Weights of a small GPT-style language model, trained from scratch on English Wikipedia: MLP 512 SwiGLU, 8.79M parameters.
Each number is 200 + 40 x the weight over its row's rms, rounded and kept within 0 to 999. Layers, rows and columns count from 0. The size before them is the row's rms in percent of the matrix's.

# o: layer 3 attention output (transposed), 256x256, rms 0.0381, rows 24-50, columns 0-127
# v: layer 3 attention value, 256x256, rms 0.0394, rows 25-51, columns 0-127
o24,096,173,207,205,233,165,110,317,146,246,228,234,145,146,175,186,244,220,194,196,187,200,190,187,185,161,220,226,195,196,190,232,245,178,198,230,219,212,217,232,178,120,197,212,153,215,207,185,208,232,188,193,150,256,212,251,232,304,198,132,231,176,222,182,239,181,189,200,145,254,200,187,128,159,186,207,194,200,195,230,238,192,209,169,131,169,267,267,211,167,246,219,153,233,209,127,208,210,256,162,258,200,301,160,204,229,257,200,159,313,169,197,231,195,241,179,177,227,235,104,175,231,253,225,181,230,248,195,193
v25,111,218,228,294,168,220,152,163,247,199,169,189,217,167,166,226,256,275,206,137,160,167,257,230,209,140,240,190,108,158,196,188,189,184,185,143,237,235,169,180,109,236,87,183,169,194,153,204,239,173,211,263,254,197,179,167,207,183,189,239,185,295,110,215,169,241,224,200,198,186,197,214,131,195,206,238,120,182,235,245,219,154,215,167,138,211,142,207,163,191,172,236,213,179,257,150,180,199,226,119,272,212,177,183,195,175,183,198,192,270,161,227,162,238,217,184,135,253,204,181,273,183,219,152,286,274,226,173,244
o25,108,262,175,179,270,170,184,215,201,219,255,169,219,109,190,195,185,190,149,247,291,168,177,213,193,221,178,185,169,166,290,175,254,221,191,248,196,134,225,269,194,194,163,233,195,209,195,213,218,138,190,207,220,164,141,195,182,195,220,219,211,203,265,172,221,241,197,139,174,247,183,205,208,154,186,197,157,257,235,170,226,149,258,184,135,194,212,201,168,166,172,221,199,193,181,111,244,144,125,208,204,197,248,174,258,190,251,270,193,184,172,165,157,133,243,236,130,244,174,188,130,211,175,239,321,189,223,246,224
v26,105,236,219,197,217,182,206,185,225,173,142,175,186,243,160,204,178,223,227,207,181,180,241,170,206,266,163,206,230,196,188,136,195,190,213,182,182,155,224,222,195,171,211,253,208,127,248,276,151,173,188,225,166,200,228,229,223,129,161,199,176,163,210,198,224,205,203,242,240,242,164,90,263,196,224,189,192,200,217,241,271,199,228,160,230,186,248,232,254,207,211,311,185,212,197,275,278,247,197,151,245,219,199,154,157,308,239,225,196,160,213,260,183,231,221,257,132,183,256,131,178,226,193,64,225,243,225,224,195
o26,106,285,233,186,213,170,143,232,240,231,200,165,218,187,231,182,181,218,191,171,168,178,144,178,217,267,151,267,200,228,170,174,210,168,195,182,221,232,281,173,170,201,188,188,230,243,256,187,143,313,238,184,140,161,119,252,223,179,200,221,254,131,207,231,191,206,205,168,160,243,130,246,186,162,182,177,152,166,150,202,169,185,265,216,207,231,235,239,253,182,214,131,200,191,229,143,289,270,236,180,187,171,282,257,224,220,125,190,264,226,140,148,182,239,129,216,129,239,228,262,234,173,129,173,233,202,214,108,219
v27,097,169,197,262,144,174,177,198,226,208,234,188,171,215,244,138,141,227,212,284,121,244,216,152,209,231,303,192,240,156,208,229,215,200,214,202,182,176,183,244,224,172,212,306,178,230,193,245,159,211,297,237,153,146,169,204,262,212,235,251,164,153,208,221,281,156,158,276,133,202,234,185,194,218,215,222,190,166,238,217,173,166,250,185,243,225,236,276,205,262,223,264,157,218,230,171,157,170,166,129,248,179,187,125,214,217,167,213,151,214,220,217,247,301,268,218,172,192,158,195,195,202,174,261,219,228,229,235,295
o27,095,172,175,204,214,188,173,216,187,220,150,195,214,196,188,172,176,164,175,161,136,167,264,226,219,176,186,206,129,216,215,188,160,196,178,148,168,181,212,255,172,223,243,149,135,249,206,197,255,162,182,187,175,180,202,238,221,193,160,212,189,136,172,228,112,185,209,152,172,193,176,196,172,166,192,260,193,158,273,200,197,248,254,206,187,142,207,189,150,206,207,207,194,182,220,150,211,240,163,211,197,192,182,225,247,191,225,211,183,275,300,210,249,235,197,135,113,125,290,172,171,151,120,198,268,152,197,134,196
v28,101,208,146,215,204,241,239,218,138,217,219,211,223,184,209,198,188,175,247,221,273,235,165,160,199,183,214,243,184,209,208,220,246,137,221,189,213,213,215,204,217,238,130,170,229,244,158,138,219,217,234,243,140,180,125,269,213,173,259,233,171,264,214,144,273,181,151,128,193,200,237,211,182,258,222,196,183,248,272,210,172,206,263,224,234,175,179,169,211,190,185,146,151,204,204,220,214,148,246,168,154,195,242,169,279,189,152,164,210,217,168,246,216,164,241,184,151,201,185,270,178,232,169,240,242,132,175,201,231
o28,101,170,158,270,155,202,189,128,207,177,227,231,237,159,264,181,183,118,201,189,143,175,269,188,188,181,259,241,220,216,158,175,159,198,149,133,202,131,209,208,205,256,212,250,228,213,229,205,187,129,226,217,281,153,219,107,112,159,178,200,167,172,161,204,182,188,164,216,195,218,221,177,193,270,228,255,214,200,184,181,189,199,255,120,225,192,176,175,163,197,143,227,274,292,207,197,184,220,181,193,249,230,134,175,134,127,212,136,187,267,163,161,185,211,231,271,216,242,146,242,193,229,248,239,203,198,209,227,173
v29,092,188,189,174,215,218,234,198,239,178,229,229,163,137,222,182,206,171,221,174,246,212,182,251,161,133,194,238,137,113,167,217,169,257,228,231,177,271,247,184,177,245,128,238,222,274,211,148,193,237,211,296,170,219,241,233,165,205,202,251,211,173,222,229,199,211,174,199,271,97,167,260,140,213,248,173,185,147,218,211,224,173,232,223,181,187,197,152,211,216,230,166,158,213,197,191,228,108,208,253,244,273,202,210,227,225,160,227,245,231,200,209,188,206,238,216,222,181,171,313,225,193,213,172,246,196,137,208,187
o29,091,158,222,170,243,195,196,137,215,185,208,171,173,127,285,131,185,193,136,230,243,223,197,166,182,204,190,218,199,217,257,243,215,233,196,192,240,165,255,303,237,241,238,221,191,238,181,230,245,39,180,187,187,168,171,184,112,142,178,173,206,215,224,137,203,229,195,195,249,205,190,237,205,223,211,232,240,252,265,125,200,170,271,218,182,230,219,146,185,183,150,233,262,232,116,193,220,217,70,241,268,252,185,173,237,144,180,212,157,216,185,165,202,227,269,227,239,186,185,184,176,234,153,267,280,237,180,262,218
v30,104,183,171,166,98,162,205,210,184,207,237,249,225,167,158,165,131,132,228,228,140,180,183,162,224,227,185,254,184,180,180,182,221,152,169,271,146,199,195,199,209,231,195,180,170,205,335,261,166,257,224,249,253,201,257,200,216,159,208,245,140,201,267,127,254,207,187,222,199,193,194,241,197,157,216,126,169,198,179,205,169,124,173,245,179,218,204,244,203,197,217,179,244,148,152,173,199,189,199,131,177,196,185,212,164,185,167,167,255,204,199,243,211,225,247,137,234,139,154,165,239,266,226,235,197,224,132,212,173
o30,101,229,251,216,189,166,211,236,246,262,158,204,168,157,216,175,212,137,166,250,120,194,181,232,188,136,276,252,158,218,183,192,167,263,255,162,212,223,239,186,273,253,198,253,248,232,257,166,213,144,219,239,169,195,129,241,194,175,202,183,197,210,194,44,203,181,149,156,193,148,184,259,229,189,193,166,216,256,172,186,211,271,300,198,182,205,142,167,197,151,194,174,194,189,177,193,198,262,189,202,147,111,233,218,229,168,183,231,209,147,245,239,178,184,97,201,147,203,213,167,172,139,252,204,199,151,200,166,202
v31,102,139,210,223,197,197,174,213,168,236,215,159,186,262,298,242,158,232,267,190,179,171,241,145,208,220,273,135,173,222,205,116,177,126,238,225,206,158,207,187,206,202,164,229,246,208,232,227,161,180,253,279,264,109,238,206,217,177,234,232,139,231,179,122,226,216,199,192,172,207,248,186,270,187,196,230,214,190,228,207,239,203,189,55,179,217,125,166,164,259,173,208,214,163,274,198,271,209,247,215,220,247,242,212,171,206,282,181,186,114,221,169,116,217,183,218,179,232,190,214,173,208,201,188,207,225,193,192,214
o31,103,173,273,160,229,222,174,152,183,157,193,163,234,185,198,191,204,167,175,148,229,167,208,225,160,185,202,250,200,238,137,187,148,162,183,199,198,198,147,206,208,221,202,213,179,253,249,177,143,277,253,222,205,141,179,196,255,203,160,247,141,169,164,256,215,174,126,208,194,181,183,209,163,188,214,219,111,174,190,155,223,173,170,166,230,243,151,210,183,186,93,193,252,127,220,258,250,250,207,187,199,167,193,206,300,224,137,197,190,169,223,174,248,169,191,235,144,278,192,289,200,236,158,180,270,217,195,174,136
v32,110,239,137,147,252,221,171,170,194,154,224,174,222,174,220,140,165,206,141,185,218,225,204,208,234,177,135,168,195,284,250,169,158,212,189,207,166,194,208,225,177,189,193,215,175,203,228,110,202,171,173,202,204,194,149,167,226,212,304,242,169,278,171,169,227,203,106,199,224,189,215,174,206,221,196,121,190,235,155,171,213,207,170,256,202,186,174,132,173,182,199,197,220,163,250,274,218,158,208,274,179,206,153,246,183,230,231,218,214,242,250,162,190,166,160,240,203,143,217,241,174,292,163,201,259,227,167,176,107
o32,106,152,197,207,127,156,158,190,184,177,250,166,262,156,208,210,270,204,239,213,166,207,180,156,194,244,188,224,224,286,145,218,173,203,186,165,274,165,192,197,143,251,237,247,219,242,234,226,114,124,228,212,214,198,258,165,197,226,232,175,179,238,160,226,275,273,176,232,192,193,141,248,193,270,121,222,221,182,179,150,163,223,166,172,222,218,234,154,185,179,190,198,241,187,245,236,106,247,185,189,245,219,195,229,125,183,256,160,154,258,210,217,123,197,203,196,190,126,174,288,180,267,236,249,179,182,221,210,184
v33,107,182,244,186,197,179,170,165,235,200,220,188,258,165,240,190,178,196,191,220,118,202,221,169,147,190,172,121,141,146,195,77,230,140,223,196,176,256,176,166,206,176,140,208,189,270,181,229,208,215,143,205,205,220,216,154,201,142,278,159,279,241,232,191,181,199,205,117,214,185,185,286,217,140,167,189,228,204,227,195,194,174,156,202,189,179,199,217,164,231,190,204,186,140,164,180,219,237,162,128,222,214,137,271,271,293,149,137,189,209,168,187,168,246,259,151,144,193,189,179,168,181,221,174,336,218,274,159,178
o33,104,204,172,156,205,171,190,245,210,221,200,174,237,132,175,160,169,104,143,264,211,177,207,191,179,184,263,215,198,224,199,256,207,167,182,207,145,163,280,209,166,145,200,199,215,191,171,274,232,209,241,159,278,214,200,193,221,230,284,189,260,211,237,138,189,220,165,175,121,160,266,242,208,169,139,208,212,242,138,150,160,226,202,185,186,174,257,133,185,216,194,183,120,208,194,155,220,202,135,207,192,212,291,220,154,251,230,231,184,164,186,237,161,141,174,242,168,223,239,147,132,239,286,158,209,132,278,189,182
v34,105,218,201,175,179,200,184,177,121,178,202,177,215,175,138,166,153,235,221,198,105,154,166,222,177,165,207,235,147,163,156,163,152,154,140,261,234,211,238,186,202,268,150,175,201,213,234,194,165,222,158,249,185,260,253,178,215,219,209,155,201,206,179,230,188,131,284,216,262,172,219,195,160,200,185,179,180,253,163,265,162,203,164,255,139,182,143,195,193,159,142,152,196,206,247,170,194,176,161,146,205,201,183,143,252,201,180,177,173,169,249,261,155,187,210,169,159,170,261,142,171,176,187,136,174,265,94,252,220
o34,108,244,204,87,242,232,240,172,249,229,193,144,194,173,242,231,225,297,165,223,275,167,143,192,285,192,144,181,213,182,303,158,199,231,167,236,232,225,278,258,151,174,167,232,199,183,182,272,191,164,236,162,236,203,225,272,203,197,165,236,165,178,267,158,241,191,212,202,164,177,190,172,224,172,230,222,161,232,218,216,218,230,164,139,185,201,234,251,167,193,176,206,184,199,134,251,234,243,175,225,208,149,184,166,253,254,222,243,202,201,226,245,73,188,192,185,206,186,205,201,202,236,247,246,185,219,149,236,234
v35,100,124,160,201,162,201,250,226,167,260,273,236,241,187,147,159,212,151,239,233,179,219,112,219,160,248,203,248,211,238,181,257,184,162,197,210,198,173,233,233,263,212,183,213,240,114,208,272,154,237,208,235,241,105,188,231,206,208,203,202,253,129,241,189,154,190,232,224,176,215,234,248,222,246,232,212,169,279,164,262,144,233,242,245,246,217,246,179,206,121,179,171,153,181,167,183,175,213,174,235,119,210,212,189,187,234,135,195,227,168,222,225,283,134,223,203,228,115,142,215,151,224,158,255,169,121,188,214,215
o35,100,178,215,171,190,308,201,155,198,246,148,226,205,239,240,256,160,183,188,219,136,168,245,169,229,142,240,235,238,216,206,197,148,170,171,156,234,227,173,261,251,191,212,236,178,229,173,212,167,167,225,177,216,207,281,221,219,206,206,206,167,188,184,188,188,221,223,239,242,229,233,191,201,178,273,220,204,244,235,182,206,260,220,202,242,227,159,238,171,194,269,243,202,150,136,226,131,289,236,170,185,192,96,219,214,166,146,132,236,270,235,188,236,222,147,199,211,147,249,205,248,129,202,235,182,221,178,172,195
v36,110,112,246,291,223,227,239,205,224,243,242,208,168,189,145,219,214,274,182,179,199,138,192,254,171,185,240,158,164,266,235,239,259,184,226,156,180,230,188,207,190,199,165,149,212,239,176,119,223,129,194,219,198,205,141,176,179,177,237,153,180,321,182,144,127,244,234,147,239,227,247,281,186,245,249,155,251,226,228,239,223,213,150,176,151,183,186,141,158,217,217,242,166,126,204,161,203,237,210,263,275,91,214,219,153,197,189,141,243,215,208,118,259,212,176,190,204,250,230,240,113,223,193,261,184,181,155,179,246
o36,110,160,222,182,265,238,173,248,103,252,182,191,194,168,196,210,213,157,193,240,251,175,289,233,196,162,217,200,221,156,197,280,257,170,188,214,202,203,126,254,214,158,158,266,179,178,120,227,156,149,207,147,186,215,246,233,291,267,185,230,196,267,274,288,231,242,188,194,215,220,278,184,180,208,159,200,196,260,205,140,199,147,143,243,157,204,181,196,207,170,178,254,196,153,192,236,186,143,160,183,225,277,173,157,203,206,227,236,208,202,226,186,216,183,233,229,158,197,162,208,167,218,220,224,208,208,233,236,185
v37,096,214,185,290,215,217,155,264,191,147,147,204,255,314,222,232,183,156,234,244,199,233,199,240,149,209,189,195,256,245,197,187,201,245,252,222,213,151,254,212,216,209,234,181,196,157,181,248,236,194,196,203,228,254,186,190,190,199,201,211,206,217,157,195,217,222,191,199,114,268,194,141,217,132,274,201,159,171,213,93,266,204,192,173,259,188,178,219,209,248,184,165,167,200,247,117,209,225,250,206,172,246,235,182,257,207,225,148,177,157,159,237,283,218,245,169,241,262,199,173,183,190,191,143,197,164,299,204,235
o37,098,206,191,247,172,234,186,126,240,163,201,197,253,187,200,167,156,273,168,180,292,183,180,216,140,219,226,218,257,212,163,234,180,213,207,206,207,214,139,185,228,138,167,231,221,174,206,129,168,203,218,224,218,218,205,180,162,185,235,238,173,146,191,198,179,186,239,151,173,125,188,233,244,141,173,186,204,138,199,260,194,196,160,123,167,249,189,258,221,159,160,187,242,205,271,195,235,216,214,219,159,166,199,283,274,195,195,160,254,203,196,223,155,201,168,240,111,312,182,251,225,245,111,166,261,124,180,133,210
v38,101,222,237,219,204,165,212,133,195,204,232,222,212,151,210,162,201,187,188,195,157,188,232,185,212,228,219,170,159,200,237,241,244,176,235,116,193,165,219,176,128,200,165,223,199,239,189,186,217,184,169,287,193,197,184,182,204,154,225,140,225,174,239,127,180,191,181,142,227,151,202,197,281,219,195,158,228,257,223,237,223,180,243,197,197,201,214,153,136,181,177,171,144,165,201,199,225,166,215,255,223,207,194,181,127,205,268,139,254,165,117,190,146,187,259,235,164,235,285,166,161,199,203,245,255,216,220,187,270
o38,104,117,242,223,280,205,178,209,114,139,223,205,153,214,225,156,207,134,159,222,229,203,271,197,152,180,272,208,174,147,246,259,190,140,184,212,153,163,214,217,204,223,191,166,117,153,247,197,132,262,249,221,204,165,218,180,247,221,143,222,155,163,237,209,220,191,206,157,227,225,257,171,120,182,193,224,214,206,203,160,242,152,216,197,178,225,262,223,215,175,233,164,159,140,191,241,162,181,187,215,248,191,242,145,211,271,220,253,222,251,155,166,184,166,228,227,170,279,229,182,213,260,243,181,197,230,235,217,173
v39,101,247,269,241,141,168,190,154,227,143,212,206,168,241,147,197,125,237,226,172,175,210,176,222,185,77,222,180,242,151,172,176,180,150,102,227,244,172,247,186,246,206,235,126,255,210,197,207,184,136,212,213,159,185,230,159,153,299,191,204,176,242,238,210,229,130,278,196,194,236,212,211,180,209,219,284,182,229,250,208,146,179,179,193,116,233,232,176,119,201,180,129,248,164,218,134,181,198,200,125,218,233,217,146,239,193,206,138,226,225,198,266,218,180,179,195,228,172,183,164,225,138,165,180,153,139,173,201,299
o39,103,231,186,173,237,147,231,234,227,270,171,238,228,156,229,187,176,242,190,205,207,234,197,217,260,173,142,221,176,216,276,112,237,216,237,271,184,273,317,227,166,233,151,169,196,186,125,156,148,231,215,231,180,227,200,236,230,226,116,151,191,209,291,153,219,102,168,202,207,189,176,149,214,185,183,170,163,174,237,213,183,266,153,186,170,194,243,223,235,176,197,227,162,250,278,202,171,188,218,223,234,204,305,182,169,267,203,233,241,171,219,213,271,126,228,201,161,309,209,302,174,252,197,206,187,236,181,183,177
v40,101,197,208,243,249,154,226,227,240,187,228,237,186,104,171,214,215,167,210,194,219,114,194,214,201,128,186,244,180,231,200,241,121,282,198,234,207,225,159,209,217,216,181,174,263,229,169,104,199,136,188,216,235,182,178,228,234,251,179,161,202,243,238,179,228,223,292,187,224,215,221,159,288,292,173,274,208,186,214,242,152,279,154,207,122,253,96,222,203,170,241,232,258,236,174,229,203,242,261,222,276,238,219,159,214,144,225,262,196,215,273,199,207,148,142,229,226,164,253,214,170,167,233,197,215,186,176,161,250
o40,100,199,162,195,174,226,243,194,166,177,154,232,256,284,173,195,241,159,237,219,216,264,252,219,228,219,170,163,224,195,208,171,272,151,132,235,155,172,223,164,116,252,242,185,235,195,129,181,205,287,230,258,162,169,188,263,215,194,198,214,196,269,209,239,188,274,193,257,275,198,213,187,203,217,207,152,178,251,128,153,210,153,126,254,219,188,189,135,254,221,183,194,192,136,234,250,223,142,236,200,210,273,187,167,140,205,170,210,195,175,192,208,227,206,277,166,274,181,179,280,251,223,248,151,166,264,198,223,178
v41,101,287,209,205,191,198,199,244,254,171,186,221,219,172,198,253,229,151,142,197,217,172,255,206,98,116,103,297,215,211,205,208,217,229,196,189,168,230,184,179,181,171,158,138,199,204,152,189,240,183,192,138,230,265,197,172,200,255,205,170,223,196,207,243,278,252,170,114,178,231,231,139,193,165,136,214,130,253,208,159,216,180,206,207,193,215,220,214,205,161,202,139,211,109,174,279,251,250,276,228,215,240,252,281,209,226,180,209,215,229,238,194,174,150,184,215,213,190,188,283,303,246,206,216,281,193,283,185,157
o41,099,216,172,248,115,219,183,198,226,191,241,163,244,219,152,250,177,144,194,277,186,194,211,193,183,223,155,167,238,196,186,246,246,242,235,245,209,168,205,184,207,180,123,217,248,199,223,192,217,287,202,231,187,228,197,138,162,219,318,153,279,245,141,203,238,267,193,214,199,179,207,266,219,217,170,181,279,273,173,200,197,139,181,179,253,229,207,214,215,195,221,154,203,194,234,191,138,154,225,197,216,172,224,237,100,139,198,121,223,190,148,163,226,191,183,248,250,232,141,304,223,230,258,167,200,236,230,243,187
v42,104,269,240,136,223,271,207,188,165,238,226,276,216,179,257,183,190,145,212,226,184,219,184,190,169,232,209,232,199,219,209,245,219,186,224,206,305,234,195,230,202,193,204,310,200,223,202,200,198,160,208,186,272,245,190,265,203,187,210,104,173,131,249,151,127,224,191,243,229,172,208,260,279,192,203,150,264,205,137,212,181,224,229,184,214,171,207,200,218,168,196,173,204,234,180,220,223,268,228,252,174,218,163,261,146,302,236,175,264,174,211,173,174,177,280,117,183,152,260,160,174,124,193,189,265,158,200,146,120
o42,104,132,206,270,164,205,183,166,188,132,221,207,184,288,246,185,143,176,203,217,184,238,225,168,200,210,262,207,195,165,227,265,209,152,138,145,148,168,179,141,250,215,213,203,169,149,296,197,182,194,198,201,255,194,190,187,197,171,198,171,170,168,164,119,189,276,203,152,211,256,259,231,178,213,185,205,212,206,116,153,135,190,190,195,241,213,282,234,173,190,250,196,221,179,169,191,281,183,189,199,237,147,248,192,152,236,214,146,212,190,126,201,122,203,201,202,274,200,192,155,222,192,301,146,152,255,248,209,139
v43,100,199,217,317,219,259,172,269,200,154,203,164,186,165,235,188,182,198,189,259,152,188,248,190,214,220,283,180,144,235,183,189,210,267,220,183,198,180,183,186,228,231,140,138,271,247,219,219,204,142,214,284,200,216,193,251,239,166,158,181,227,185,187,183,148,213,196,133,219,187,169,186,225,196,215,140,194,127,229,184,150,236,177,169,175,229,212,167,275,214,173,232,198,211,201,240,218,143,195,180,252,179,194,241,229,194,174,236,169,184,222,177,188,280,166,280,150,244,233,186,139,162,230,122,253,283,166,155,313
o43,098,183,174,200,292,239,186,297,238,152,162,143,216,216,193,170,190,161,186,148,146,217,255,229,211,219,159,209,196,189,239,159,172,190,176,171,221,167,91,162,258,251,199,240,201,220,247,193,243,222,203,239,216,155,174,218,146,202,206,243,160,188,194,357,221,184,245,167,216,216,137,146,210,226,208,186,118,196,249,231,182,198,189,244,245,183,209,139,173,252,201,196,239,162,180,193,272,131,231,161,241,261,87,197,236,160,206,200,149,134,193,253,245,233,193,169,263,90,218,215,131,187,172,117,266,197,215,262,296
v44,110,246,247,174,193,151,212,203,198,164,194,240,141,161,220,189,213,154,170,183,202,196,265,187,203,179,172,205,158,232,157,220,252,248,202,186,206,225,199,231,255,212,194,215,240,226,177,236,260,173,173,138,111,231,190,206,229,154,224,240,249,241,148,191,179,191,224,187,181,184,160,133,197,202,276,128,157,185,189,194,264,204,197,180,210,135,241,136,186,265,146,222,224,161,195,218,217,145,198,197,160,211,138,205,230,221,179,147,200,193,174,237,249,208,212,218,270,171,204,212,173,142,192,165,202,256,230,166,219
o44,108,205,209,259,177,104,230,180,204,164,204,243,188,136,230,152,160,250,240,171,200,234,266,200,192,241,209,250,149,186,161,191,203,159,229,123,204,195,188,229,232,245,161,234,230,233,207,226,219,93,179,220,144,194,152,211,205,151,166,177,266,193,244,179,160,186,225,152,203,241,202,212,213,251,145,193,216,233,236,182,167,253,255,229,166,203,215,92,173,234,203,206,227,235,212,149,197,183,199,194,277,159,196,216,182,156,253,138,216,175,194,191,154,203,210,190,221,227,197,197,154,234,197,229,204,207,186,145,260
v45,108,236,201,219,253,154,225,195,208,170,225,190,235,251,301,194,194,208,179,257,226,221,191,200,196,249,212,155,181,217,217,181,199,200,178,186,200,224,167,219,232,220,250,166,237,108,245,228,166,205,240,261,210,154,212,191,301,155,182,170,200,233,252,184,156,181,96,248,221,201,157,199,184,167,267,163,165,171,160,216,217,211,231,233,281,253,199,221,174,116,218,287,185,150,292,190,212,258,222,224,221,140,178,268,175,210,184,168,131,127,183,185,208,236,225,226,183,177,181,210,218,233,184,170,198,291,232,199,217
o45,105,237,237,167,199,158,165,210,210,133,168,213,266,223,157,206,247,183,258,194,221,224,183,203,191,238,149,218,166,244,208,189,205,216,160,144,239,182,185,224,151,223,264,217,224,190,258,226,174,230,184,176,199,212,162,295,198,245,217,244,164,186,146,239,196,233,195,172,194,198,181,210,203,160,199,159,187,210,171,121,199,203,221,178,240,171,155,194,157,175,287,209,138,220,153,139,209,250,227,155,186,177,150,243,207,195,206,215,179,200,217,204,263,262,146,189,202,139,209,222,117,106,134,148,181,179,208,179,202
v46,103,221,282,193,158,254,183,189,204,159,235,159,230,240,226,201,216,229,190,146,186,238,271,187,195,177,218,179,209,165,197,160,187,198,206,261,209,225,196,186,119,190,239,177,233,213,255,257,248,179,282,237,284,213,233,255,161,264,151,208,196,259,222,188,172,201,138,181,171,176,199,257,260,150,189,216,146,177,118,159,190,162,127,171,167,312,160,220,193,296,169,189,241,278,185,158,205,210,135,199,167,268,183,286,205,199,225,205,226,186,195,114,130,208,210,134,169,239,212,235,240,124,168,193,172,225,229,280,181
o46,103,150,217,205,236,260,216,213,267,153,179,116,151,191,189,185,167,288,167,192,212,195,196,205,154,166,222,186,156,265,191,209,135,268,225,209,179,201,175,138,258,170,200,187,180,174,222,139,207,180,198,291,232,199,159,149,127,205,139,172,130,192,160,161,208,165,191,169,221,105,219,207,200,173,194,139,166,208,165,152,207,132,188,198,194,222,239,154,242,204,172,204,210,195,214,167,244,161,133,202,123,226,309,190,223,240,198,208,119,158,149,231,199,192,195,228,201,192,215,142,141,239,139,140,232,180,231,311,194
v47,113,219,180,187,193,221,198,179,214,189,242,182,167,228,158,204,184,192,198,141,256,231,185,255,243,188,195,203,189,136,182,169,192,188,204,167,176,212,201,175,117,162,181,203,308,184,203,209,169,209,221,236,160,115,176,211,218,216,238,129,223,174,279,252,216,220,213,194,201,199,151,252,250,225,326,207,184,261,273,209,198,286,233,207,264,251,227,141,172,206,183,156,238,163,139,262,223,138,167,255,179,291,241,261,167,261,109,191,214,132,221,147,241,251,173,240,183,199,196,254,149,270,170,232,227,152,205,240,245
o47,109,155,180,236,275,259,76,234,236,194,260,145,228,214,266,142,156,144,202,192,143,180,201,218,187,212,208,208,234,270,226,217,146,164,256,205,205,208,214,228,234,279,168,167,211,193,124,204,124,206,215,230,217,208,217,170,153,202,202,181,218,256,227,227,263,177,205,206,210,179,138,189,174,174,193,188,178,226,210,207,187,162,198,226,207,277,252,200,270,189,163,156,237,146,158,247,146,238,162,174,248,247,227,181,145,185,193,184,222,238,225,179,277,153,170,233,180,179,260,289,161,258,179,175,264,216,250,229,143
v48,107,210,163,199,234,241,206,165,150,211,215,172,229,208,155,177,150,192,138,202,231,196,183,174,189,125,188,184,183,213,301,190,289,220,256,137,191,112,196,195,142,217,269,167,185,209,222,209,241,240,217,165,143,164,169,169,249,294,198,147,157,146,221,190,224,206,152,216,196,231,187,174,138,139,256,137,140,180,218,166,133,137,138,235,193,269,212,189,155,209,166,202,257,150,225,195,239,188,229,211,161,231,197,145,146,209,175,172,219,167,228,183,230,291,176,181,195,250,210,230,210,225,176,221,175,234,225,216,260
o48,104,236,182,242,165,146,214,169,203,195,207,160,201,237,203,234,254,214,264,169,182,241,198,240,228,255,163,233,101,282,175,293,161,241,232,205,205,195,137,213,200,268,149,214,259,184,256,231,248,84,180,179,185,158,212,255,170,229,224,217,265,158,234,231,173,205,218,204,233,202,154,241,176,173,162,137,189,157,199,191,223,216,254,207,206,164,191,158,146,108,210,199,244,283,242,200,153,206,221,198,226,143,228,176,168,176,192,181,251,158,181,139,241,154,153,191,160,160,235,179,165,185,134,193,231,140,205,195,207
v49,099,146,206,211,165,140,198,248,143,202,234,205,176,307,272,233,220,196,215,272,234,202,237,136,189,223,280,256,211,247,153,191,236,143,183,141,238,245,202,221,200,165,152,181,267,261,255,188,158,210,244,252,300,251,250,252,189,189,114,265,143,211,212,249,259,208,183,203,194,252,164,224,219,157,140,214,204,277,168,164,201,209,274,147,152,125,174,209,208,226,163,156,212,167,130,198,176,208,170,170,165,176,205,186,204,214,199,179,166,210,244,214,168,191,265,120,213,234,166,239,166,244,217,207,195,133,194,188,251
o49,095,218,165,176,226,282,200,214,248,251,183,189,253,221,257,189,218,163,155,225,168,194,268,180,154,147,216,186,200,128,193,279,153,116,269,199,192,206,116,173,229,118,165,215,196,216,210,107,228,217,173,199,141,185,220,151,177,157,141,242,118,258,200,174,234,188,190,217,176,207,182,161,176,176,201,255,198,216,227,261,222,181,234,140,161,198,135,224,238,221,176,207,166,196,165,242,295,196,164,247,192,150,195,229,168,215,137,195,191,187,210,267,215,194,145,231,185,224,155,229,196,197,181,124,169,129,252,203,107
v50,114,143,121,279,205,162,250,250,212,203,249,215,227,148,175,189,186,189,162,160,248,150,261,220,138,229,111,208,256,185,219,173,243,132,160,202,96,153,180,164,175,154,128,168,231,185,205,188,228,202,161,281,219,165,208,179,158,174,244,178,172,196,221,267,295,206,195,226,160,225,201,160,119,176,215,256,192,234,210,191,178,140,249,187,200,140,275,186,278,191,230,226,240,128,124,161,228,204,228,175,262,224,237,222,167,294,192,223,184,210,203,179,224,300,153,223,244,182,120,239,254,281,217,139,266,110,175,205,226
o50,115,297,163,221,144,209,179,219,277,315,208,179,289,200,204,164,187,105,182,209,161,145,224,214,191,214,176,207,240,198,200,197,230,209,262,230,255,227,192,222,198,185,193,236,294,200,161,173,244,241,245,184,203,196,183,165,164,172,274,205,281,220,223,255,245,251,175,243,175,230,154,231,191,191,189,245,227,222,207,217,161,182,186,227,236,230,161,161,223,201,103,196,165,212,211,169,174,237,204,168,173,222,181,242,150,188,194,193,225,207,218,179,307,197,114,202,147,187,189,296,208,166,221,216,251,159,214,104,195
v51,100,162,171,249,261,247,250,215,235,186,252,193,175,234,145,244,224,229,141,212,195,156,192,139,174,98,229,200,186,236,222,179,193,207,188,160,185,264,212,193,193,221,152,171,298,242,172,228,221,169,246,167,172,229,191,161,277,239,183,199,212,168,220,223,199,273,229,235,214,211,201,243,153,192,164,289,120,163,173,220,160,214,170,131,184,192,283,143,238,223,147,275,198,202,172,166,262,204,216,311,218,211,217,195,208,248,186,165,242,152,305,130,158,244,199,140,213,117,151,243,166,202,171,276,170,135,141,158,213